From a checkpoint of a small transformer trained on Wikipedia: 18 heads of 32, 2386 steps.
Each number is 128 + 32 x the weight over the matrix's rms, rounded and kept within 0 to 255. Layers, rows and columns count from 0. Numbers have three digits each.

# layer 3 MLP gate, 1024x384, rms 0.0354, rows 125-158, columns 0-63
112163201125074210074126069148171107114170137113145146204125095156161066156109100111070091169085148115101152182120112093077125145116164207121079106130148079130142180179164105124102052126097140
126141098147129049126143147129141109114138159086025167155158136167123178088133099149169178110085103109121148187148156132104145094120136100097156136095145122092153138132154153129129166096119097
148128170090075141126164127089147145127123144165092080108153139142102142089144129099188142069138124114144090150125090139112119157168178157141140082128117080144088126154169109108147080126170094
101113114148175152109154170151136104119108146150121167083161071190145083087123126181124122107091116160117108131127129151100125068086126126120093112101150145155147154136134105099117117151186137
141143108166075082147178226158101086149112142201134125150186126202098097103106104154176124084090120053154080097121121171136151131165094145107108140112178123146069174119157145151123120127137164
152081165137118116094098155153098155105108120166186107103161204096099131102145188134103138089090101100122189105102194105118118110140180115161118165102124098087142100131152110089162100184104126
148124078125141166124124078088140112118083159162097166174128127098089113147142107115119109121136116108144129184165170176157140124119133147085104104172092153078193117186162123142045079182090098
147074143124175122134160134093140154195112178188135108136161152089146133137155119177170138203143109110135124146140123168144094151118131142111154100121137112101098037165139160163095144147161095
111129142149145122158159125128160135175140156111171078134160110136111148133198120143138111148116198156099158124131095135157172164100093092122137112160121157167125126169136153149104107105153126
152119131140084124146088153154144120082127111138116109203114161118134097118128140136085114140121155108131139161084169094147114189092152114127131121173116072118142187160222078103154175186080092
097138130095165204145096170123084172108121136123098117080098107065073135155161100118112111118136143124115140119161146080118142114153175126191120160103153133145143145153131080133132159136094101
178170154098137073140112153164168100153124163120133118099115156156151138164169066162142126117159129155138163069097119094118124149164108125125118120156126120135107123122196137148138128161160123
146139068163073140105145151124146104087072178130117128069105145124096102175153161143093098162067127101155144128040162115137140153148086178152112093083138157145137131031141164120164165077163138
133193063136113196105098091155117079148139161085196137128181144114108128097160103146123139132083074103153171179121144145199152151085111128082120136118169115142159178118132160185195217151134159
150182116255049067096160094106127144082132244110091208062193171114081133217207146034104186173120077139139065210153093179073082183123163099183239150118095093195077033141141094091146115198113107
154160134145167108101177158180108142182177134123126029117175114155132150122172096066143169078093095213143107088121093155120112195153138150125137131101097095145137108077105143108122159123144108
131117125191132133154187087162195147125123096150162096172146109238194119050141154139143176088157125180126150151180119084121137103136143116147132178092144118142105146071136112073098146120126142
086136108154125134132101080091105114106133191161147097129107117162127121118151166100108122082147126126140088131107092181144128151112055148151153142078137114138118091118170153112112151133127106
095153128116092142146082146166121100142145136109102112116135118179130149114092143149082140097121149083122115152111138167130072154160113162068108178114138133121144109151146123142155123141098089
181116045132076150204149173074089158085084118186074101186147160167128149115178184072166121154122143146126143143108092124158127166070110157146048086098137131133094097147136112101127152079145100
150099158166122124156111164199089163149127135164101141099162129089145116073125103096142093128141191121142180162171116089149156184172105111116124184096066134123103176113181126073204165169136122
125125078110139114138109143105154141118101157141192135157134110114113123078149105071093121151126084139085127111149101206160126166097084117130099115144132123132111147158113183221111111096180149
100109086142147144057122196148092152095136102130098140072097176120152168086111132138167156108142146152108118138121112132162133120073151115157138135132090129150149134150160098114114088165158138
132118128129119123146136151109174121164095124127129110126105123099105118115205085158171094114111103166161154159133080118162097139109121180087086107112111165085114129088132106115089129106149106
163103133127082066123148147101133146172109130131094119149114106139152139120164109168122147107106143063095076071112164123131182138185159184092125133092105139072152132168149185137117101116150107
053145098089125150116094159148129169109168117141101102154161115117131140131103104127118104095117088137123120089158164148129118130090134160043182103151139110194114169136171148129153066151149108
161121169117097117111162122134104096137144135083087169131143142121115167156122135153080130078134112079154158141151119085188070139146122102124100158159151100151103093116183109088112092145108112
181085144129195074148047141133061046188130140118081120145129130090161092158189146193148135130096157094112081131128137073203120096142171167139097099087110105179140122029089137161166116154133123
102125103149118138174151151148169170160222127186133114133120150102112174132151120175115116129109149157134125164115108097089077123147112106102132124149119095138142145147128166116113130152141165
090164109169076109088118136142128099077120069164119116121125150119116142097138094159107121105108118118160162082100147127138081185108134153132177148129136162161161169142090137163120100130179174
135141150152077120106155117145106168123153184142117126092113113118176061134115141160181166146109087185161168145144133155080118116161117122072147099165167166122157137107092169127109100097139145
079187141077122153110125200089113155211157082142088101184127159108064098122139091160080117143170112128126116134139217126125114114136118148124155113079083102114120080122116072151080117211114157
121145181199144085138160091138085106156067146131118146180122162088112149095097142160108137135170160151103141122103141170147090133168088151145108142147127127128115168203140168139051061155089056
130102189170119138094155216117192139203064139142095143057188123082155138142114159100157133152177137185220094138089080169112094147187127054057178119101149112133184157187156051125152065127075125
# layer 3 MLP up, 1024x384, rms 0.0351, rows 125-157, columns 0-63
157132139083126142125120091158160115146109112100164112150177143143171141153058153097131066141122163137133114169102107150130141162123123145106055121158147137159128122177156084134133174146179102
156103165147139161146158110129094163147129092097222118134147201137144094173109153220073098111106206060093165097073094146106153208159119142175151129155094141194144099081090088117074131143181159
142101143102141130192148106106145124148130130090145131120085091099107109176101146180126138111079097100093101133180146142105109094076102130188212120107130175186156163112096152149138142134160213
170122126079102129154168157150106119169089132108143132129138198102161118133111112104131104155120116111111160117176147104124120164170094143153122179135102109125147094119091170152168140088113098
122157114069137143112111079140203168124101092080136135104107085023154176118169143066101118157139181200122154116146152122127118140127105155114063122157062088111149122176152123065146124165144120
108166076125096130086111134150061095132161212069055165081164151115112091179119144130114106160124077150055090155085165107192161153121201071119065052184159123173094150128117133079037117103184108
109072157157122106174089156138141130182161032114112116097145127157120132040114160117116105112112134100154143111120115082139144129130116122166094170153111106123146138083091091129126152126138180
187072072121121163114097109136121153153102185152104139123141096130158111143179148110203100111139063139160185088111147114163099126134090055140210127153093095085090098167165100190118094139140074
140174116148112163108143059152141127143100124115153094133144139156108096132153124137082090158082128128133148113158080103155189179141164122133137128138146142130147071112156113089101166091163115
151104085134088106121146145129150192184114100145136080100089138137158137117125173076131138113184130129191154079135106160240118150100135093128123149150121096140148101123170137153132130095146207
127124119168152118078100144093151132124154143144085109182088156161107076153155096106141120170142127118133148145125076122123086100159108131145169187085113157114119103170073111095124152089100160
117105152151177113107091149123158107221147132103110165147125054070115183135142174156125152076094168118080129130112138165171143146130106081108141124104107146122084123168151106104102142171130165
160089189092150054119106126126159134162161125127201089119126129109208138129152116144156138145163176103175145170166117146107110156130153131089069085176133101098136127104153203108152152144052087
194166161177118240113158185163192090133124185169150145138085155157125079104066149082106075145136153136148110103155098132133086101129139128172141162152155080125148097113107131099129062107164125
145015131002159223189121108115105095147184037140174071226069117141192189053077111176087027062175206121157184057133145107159180078149157194071087119112139132148211220146183133149066112067147206
117130148100132121109104093147120156103122142171142205119106144118161082102142143188140156149121110139124134131157168125076129107103146133128100120142118105124092116160149136148172095161097075
100115162181095102127132083143119125176096103120128123146104187133135129137123134113107169150121126122084102137134116130144118130133111128153132106103149122121097093112119181137095162062128086
131089124096132092122184140101152148150147091142111139103160111109141129130097086102093154163141144109146106157112202122114110123180150103139094113154074152125120147144163147136153096159128095
091140105168154188132139080103155111120150106141144148151127106117146152136163141091116152122117141158126116161168152140109123158072095082181094123115114155148098098171126140095170158137117090
090106193156187116100136140100192087110192152146137142147119142124126135147153105137167146094193109100103149148145162107116090152132144099109156157126190190157126134177119103146109073126088147
155098120091052132109142154160101148128072148127106092136156122146127152140156073156118141134144127174156135110113116142137164183189121114133106082111092118110085120073116143073158136202148134
072165154094141166088138103174131127162184058117079113107141136106123151139115125148122144089144153167163112150126123132082125103073149112111108169093104185097157092126110075082162126188091130
120220110156142153128099210100101111070086087134125206127147121078098177107065093060112156141161125162141176102118115179166151178065123100135098120111160116167156146157194126101134135165110071
095114092141124123131112153154168110140130117120134120121136203088155109123113104198142140132152117130072154139169126163145114096094129144130138163121133177157157129110116076126128135078148128
119143138129100186155055080094180115095129124093159175099087149094107118117113134093102057149125119195169157135101168141115096131112142095145141150127104123100154117131115146145142160131090165
160173177186140132126128150162143055082156129149107132144136132110150124129128088123081122093098109151137122099138158148129154143192120138149059083148110136123147130124075135126161091178125149
154097132139160086124142088134106166148084159118121077138143126140116147101115103137116137201109092151118101122062108133171171103077220116121103093127121102142137111086133144118159077128112098
199140143122102144148184089165188124072169130143134096155148180137147152115178046114099135092131168082168116148181107160144090151114141102093104153134160158136198141132162116090086082148131028
153107151156121097175083110139213151122207123115161152104102112107102164128148103153124141176084168124141148157098168127127145130126119113113160106166136091182189187130159152206089127147154135
150128116109175157137103083122125104193128179161126094141133110137125130101102093173098149143122102093081120150135103178140117068125114116119147145133149100075121147116167152146132098146137201
121183142181088118135165137133135139116119159133142135099158103111184111149099086131156156106147098156205143125173160186112128114168088142093079073124197161138163152119139137097122122106121126
174067133180131144126092092154185111164096159111117104084183119153171147111130126101088112116078158107163142090128120170099121124149116141144163150155194141123172176187128221096125056054112147
128115072146220172139119166084126134122148110155178179111158135076131142132132091089108094096097063119100074102169120069139058127148122072138138156149104140161094152132135139088131069077153079
# layer 3 MLP down (transposed), 1024x384, rms 0.0353, rows 125-157, columns 0-63
159118135111128122167067122160126137137115142085155093142116138129152058095103114130100185177142103166099097119121164100127154069185120151141184138163126132145135157075098135110108062133077074
119156171072117097093126124123169132096077148080152146151146115100118177116123100120122106145115150140166129101124139131087135109129132168170116131141130136126149162150059131145153123162118143
130127159136164136111106165111133101148106094156130048094124146112162126100156096172211194106068176153120116110116146120125166092144076088166137110091068072190116170109105131132069161174101096
103168120135118134153154076115098109151118110156056104098109103132162147088111132105129074137166136114049152177145077133152070077117126118198113147136057125146226073151175149150150146076154141
110107133153118121093091139195089136098107091122167135093179135163142106110117112124165101102132131131157136155091100094113094112140176167045171109123124195165161136085179188104075125117127126
110144137099102154069105141082084138135118124125123135123128107136069075191162157105025135146179159081066092109088168122143173110070094182136169147164141141173056113104094148128150113113133125
122115108127155109116083157106134170129157087158157117095130176102055128097108087118179064147117188151159108140146154077104181143147115149117110209140127122100178096125167108148118133111167134
138099097096137170087109091126123078050150145082094150105154127096190119189135157126085118142077116150080163134095148092180106084108105108149141123117107104149172175132128128176146113124156141
177090131130130076112145075156152130127087116085169096063130162173139085105139109158104182105109129104095118160117151085138121137184098084137198141110139074116157091122109130156089105142111087
168121095207099159099120115105126184219116084135144132091116109112222166175149115077100104182169171104185139096132143135133142138097179106138069170118130074103152119163168087134125145179124150
142170162144120152170066130107120170177111134115105156192125149066098093140145169148124090130085093101093123121143095241114059116129090106128107121068143116174193123099116183165106093103079194
110120137134195138123098122172167159203136127117133180110113128068146243123147140098095143113146133163105127145171144119131137184099091047120143137128119090116141184136146158146142109162159202
087127125108129133164094103142161165150105136131125149088204077166163122167142133120094171131169139141163145073192097101061130150110132118106126008141129135124177101123108152151124048133154123
113122154147122091129074134125145101120149128172154098058113188102164162177110093074128098173141127071118122198107063155239149160103155129153081166155151116123080135143148160132113079126143194
153169118086151126131125187142095090137113149132116157136105135174163178134076159172116121181174190105158160085169127109206174097117164196152139131163157190102096138092154082071124146113138119
163200181154087077139118115112082127116165128126108073100084120128114098158094085110131123107166154151165111193096137123107086145128127128171154145117134170071166150161089071087162075065098160
115183067139174166082110122126078129162097165154104087155138134088127098184058129140118123110090131121123168164118165147107103065119130129122091161152149097141129080168139141120138093107140068
104134089183160162155166103120199151082075076107127156099141101139141150165130110095093159160134126105132109074107132112097142108150074101107163149168085152134040147188167110114106145104110116
139132125112135167140114071162113134108195108077150148120094152112155143145160195123128161143148163167186121152102119084116074147117145187119117126075143183151177100113149157154193119127147139
075104169148152144090138149152100117152106094089146152108124106013113166186163109155104116139137114119057149182145100089034117112166150125180081120183111129141116124173156083104110142133142143
147078154090102084104109109128127103113151176117194141175178145125098122099112108164128108099169149137123165143123087130144124105145087147085159126106135152162164166081152147047172180172111135
174146176071173161076145128116150128112069131091125199110128142115102183158120120124148133091117166160161076144187146116142108108169182097142185110148127180103111118139157163121178173142186099
118074139079146118094107172113119140086171154113073077131157109068151129123167163111116155137113137145095098078115165101127114163128170133168162111155094111169118160149131110097145105128141135
154142124134135100125121104134128107109162152176092113123095070112144190171161144131107086137160091109163039109110057094086132142140124126066163175125152140199091073150138134057140117069137152
122181129063139154140172162118138143114179195124127149093138164139130135121165126094151137122135129098112091137190119182162077118130120101156155058157097081110136158108191116147130110110130092
130127165181134142143138142172089077093137137132144162065140151108123104095119094155110055114080165074134159159147106112129111133127104173115093095111129104102121172103118117168144068170120114
173106101136157111122119088136189113163150116081116089153157114122115105110099125144153161119115123098118154126062134143178108140194148112131123136118127147158124120154152078123120096058164167
095128151082147156109154160038112096152109105086055193131106141113179134162136139156115124125089169133142083105077102087127134155096147170105099128212119119125113070085132164112140138109114189
148164166112139161156178084130218186119154193117106129190117121070153136143103109116181129120145126155163160153106121107125101129156204150162148074089090119140183176135116127124148123124156122
119104139119156138158133111124126052156087151189113119112191117141124097094165151130128146108079168185117170149122098143100150072079119122105162141114168099092137162164102127138150136163149144
190184100146168105129079146138120143160062067130126113082118062078120174133136122141137151161159113087180107110163095077140159105163163107184097095147097161124147102119084100073120126124204067
088098093151067105085119144095133093141102147161167149139129110136129066072122124094158131134152148114120139177173133085094107118151073192145151106119082119107125125149079097100090107156117208
120128198137122176150108141102194190207146127118103067163142185115101161136113089101118172164145105140153144154183172139126003114126104113099089150195123180117172124122187113147135102131197064